Part of a small language model's weights.
Size: 11 layers, width 576, 7 heads of 64, MLP 1536 GeGLU, vocabulary 8192, 85.2M parameters.
Training: a variant of Adam for these matrices, 799M tokens, 6223 steps.
Each number is 128 + 32 x the weight over its row's rms, rounded and kept within 0 to 255. Layers, rows and columns count from 0. Numbers have three digits each. The size before them is the row's rms in percent of the matrix's.

# layer 6 MLP gate, 1536x576, rms 0.0485, rows 1110-1152, columns 256-319
099:158091210133105101110178171112165114115106153135111155108134141153122139145205098129105132154107153110110134147175074183086148122119132116101130137098108126136172136171149189178089105067092133
098:144110168144097171101062108075061108127089118120173151143074116136156135155078130105116135155111097140118132111125144088098167173166067146084134092106089108118159140068128188099120097138121116
101:134151159101130089124172180157092176152083155102093142119108177167127149189112077118087158103124113142153173132140126132121121165126113088101157103113088134090161096043076141153183081129094134
101:113094128141209157104178099125140114113114127147069143105162078197136130116151096080084107137127119115182143140100137162170121107119080161161172104127092122143087119116139116193160118092184107
101:131144115169168117174121104083144108079111133097136127100123154151178135134158124152103120067071115183083166159147104180105131160165146132158119126117133157131162194150160163091150143119161112
099:119108184149131152100165035093149146108120117101136096102119153171120083110115076105159172101187150153133123121151148105118183095095159097098162120205115152122109167168111170086090158144097131
104:123161145146084091093142097143125189180164151129118139176111092065143157184117064107076118151122100098145147105141117116171120139170119130108184141122133081140164121167176118134147130071135123
104:134130099107111115205130083086104101105089158112205120097120063163135149110122109140123165050176113135099155109100104111121110147120164160072099144153145084164186137138178165142134196077140093
097:125166175133098112074127107169082134089128098085127147136139133137101166141137123025137145191104167136148160109150059125130075105164078149171112130154127102143151139207113123138129113136154147
100:149115167085097111141159134091078118105136127086165151129113092125099116116120155175132181089079183058128165130087121121150131137060145163060155111108112176176135111114052138208116110123123145
102:109118116063094058093158128127128160126159182146128134124117063152126101105176091099154099116152157129109091135160095102128131048130124121155118117110060194135121167122142209131133122102119134
102:118138118083136138137133120149120108156138127123167083146129113210122059113119113151143162160091153095112095130055153107109141113113071100085191031148131164101161087101172146116098077122112127
101:093153163118217136126051169122127150140111129156180101128082114100081180128126132087099176127096147093210146157104092125126087140098091170109160154123116094094170144058125124155138114109094096
097:096155111095163113137193183099082107089163120158119089134112154108067053184204133164172140212069145169134126145103139164140158114118063104142144040166159068100119091147174124112115053166114114
101:113086218072114150086144154139131156127123143072115079119129180116116154180138050099077160130120146096164129175103101119134169123168137107126127128121083162106096200153097132153095156107110171
099:148196203136098138161133147109171098099130141131137164139159127117134064131125073156141158093166134092040170150087147140056080056178183124176166105133084127106103124154057134161152150102093104
099:131099118097098152103176153112116152146107131106146114132067088101110117057101029146148147115134156081130170122107163098135142088167080137210178107176129116092109185115131150096141096112054166
102:129134163114134164089128111149107119162134104124076193110059140128108136195108102162142104106126101125186159051136135097085164101146076129082076100074104134186157212114146162124155124101138124
113:092119164080109137154154131152129158136061127114127100098108139138103111139185180062148131136162127129096105158113143167111204132077130135137121114120128179148142099136166157095133123099119119
104:173166134128175143178103152146148159112098167152109092114123094127116161163166086117166134161126104162123151111099114143101121061079141156123099116143088080093173154130104124170141100147180099
100:110132121152085137141110102077068170143084128096081101119143065155093109125194156139147139108078135147116159116105085147167096179126071139183148146134133117149103140132087076151164106146099168
097:120174098149125162158174081156108136184152138114116177152194108094062105137160070127120155141116119163105164145157125133078114138148096124163136130118147133096169154108155120133137158130104126
094:089099098086164161128127155118153150061144093149138199132088144104081166113113125120128152136131198115100137143180130151124207119135123119045131080139146088129109164138153101152180136156129096
105:137121096124105141128155110088174150164066076121140119111032126147136073121095074166095160111136117153109178153075125134038201124153103082123093139131097137136141156123119191100190151090094147
098:150086120141124121142129076123124159149114133038153055144053152178096097131158161096136176067108124146164161126064113158097150169139097160095127113071111128174142190120157146089071125135083105
096:091136118144121169103161159086164148180120129151119057145140089143154122104129106078050125082127132145151125141149117185182123056127132105105159181127092122100144153109122150165116185148136157
101:078088192112081101108161133167080084135156114078091113148096174133095132106128119160069077098156149128135149127120124115133138108112103131200099122140130108128107143162098150118149105130103134
097:120139156144112128156088189169180147134114094116089151133133122201155119056147140178146207124143172139093123163107111139084168085135118111080199147116123149084120196138069111154106192045150115
094:130152155136143131180156087172122128186087078148118127091127184137150143114071106150106081106104108150146133146092134118135175197118082147124112098119126123107133113086116132171192089117122087
097:126110110136192122136105115136092133117082143131153165103141092139054181128140168177159128068113048135063138153114094115162153060113125084125059179078108092182140117148143181120187164062154125
103:134103088132103055139131153131146138061147098098082098117120191151135096108146149112137126052123138155105162104133093172130112065182172106093116099169055112117119130188099138120113167150147175
099:064144164131160138116152141123124109150186179088151149137075124143118094148148149119124132133156138150120138072129101154140219105147111155128144130140145144108143080126142131113162161116069166
104:115146123165159148071148092130149171108153100143167159119143118106117054101117145120068107101085051143204129163083086090082169137172104134170168053118126140131092156152125123103137176082167091
101:120143140159130162117067114228131137157100176112094125142108169122105170124126093087113129119123116134106178098152113101118142115142138133103124195207087150116171111146146138128107076127105117
098:085103157109128159129119141039089132125109153141163082077110114120089106160132114067114156162116112138134139089072069193116141118131146095075088129088160143150198119096146106087126146151094166
098:074109153174173166110181133174176075142135134160098089167089108116097126050110182118152113098184126132162159135133080111070201086182078144154120114156127083102025173100182149181125166111068189
099:085144167123179179103118143090097105090096122093057096116135181149120209094131170151109112128105179149092161145097131118123130136114133114081084106150102196117097127135195141113114128105119129
095:074114128117103119113157144113150119116121104086201098121153162114118108081113102110077109158195115112129093097073131158121150088150115116121211131124092135159119126111184108116124173195117114
097:123071161084114155141082159159153151122118136141153084087063148098107195130116067147115167143169152109164199210099123115139098146120130157138135130135108135149117147112171131117199084097107139
100:125087146148144137135110161119138120179168162077119099174068120133171133109193117110113155099140116131159095119111101130102117140068149095103122127155110142145128109098062158166191149144155102
103:082091125134099124102186133086102089140092081161076110074101107147065086161126144142118096150131086136151117132099097114163165120083061160088170176144130130082124132131100149137137112128106111
098:099164167107150129123111137054135164098115191110139096114141112100193155108132074166101122063126111124155149107127151121103145156161084131102089061131205143198181133102099150181113210154015106
098:110101140073077114099151100178145074063199081150113076121144124187100084132108136105140110143093121139092184102146056135147182117120094103150091127169141155147131065110122110148063079162136117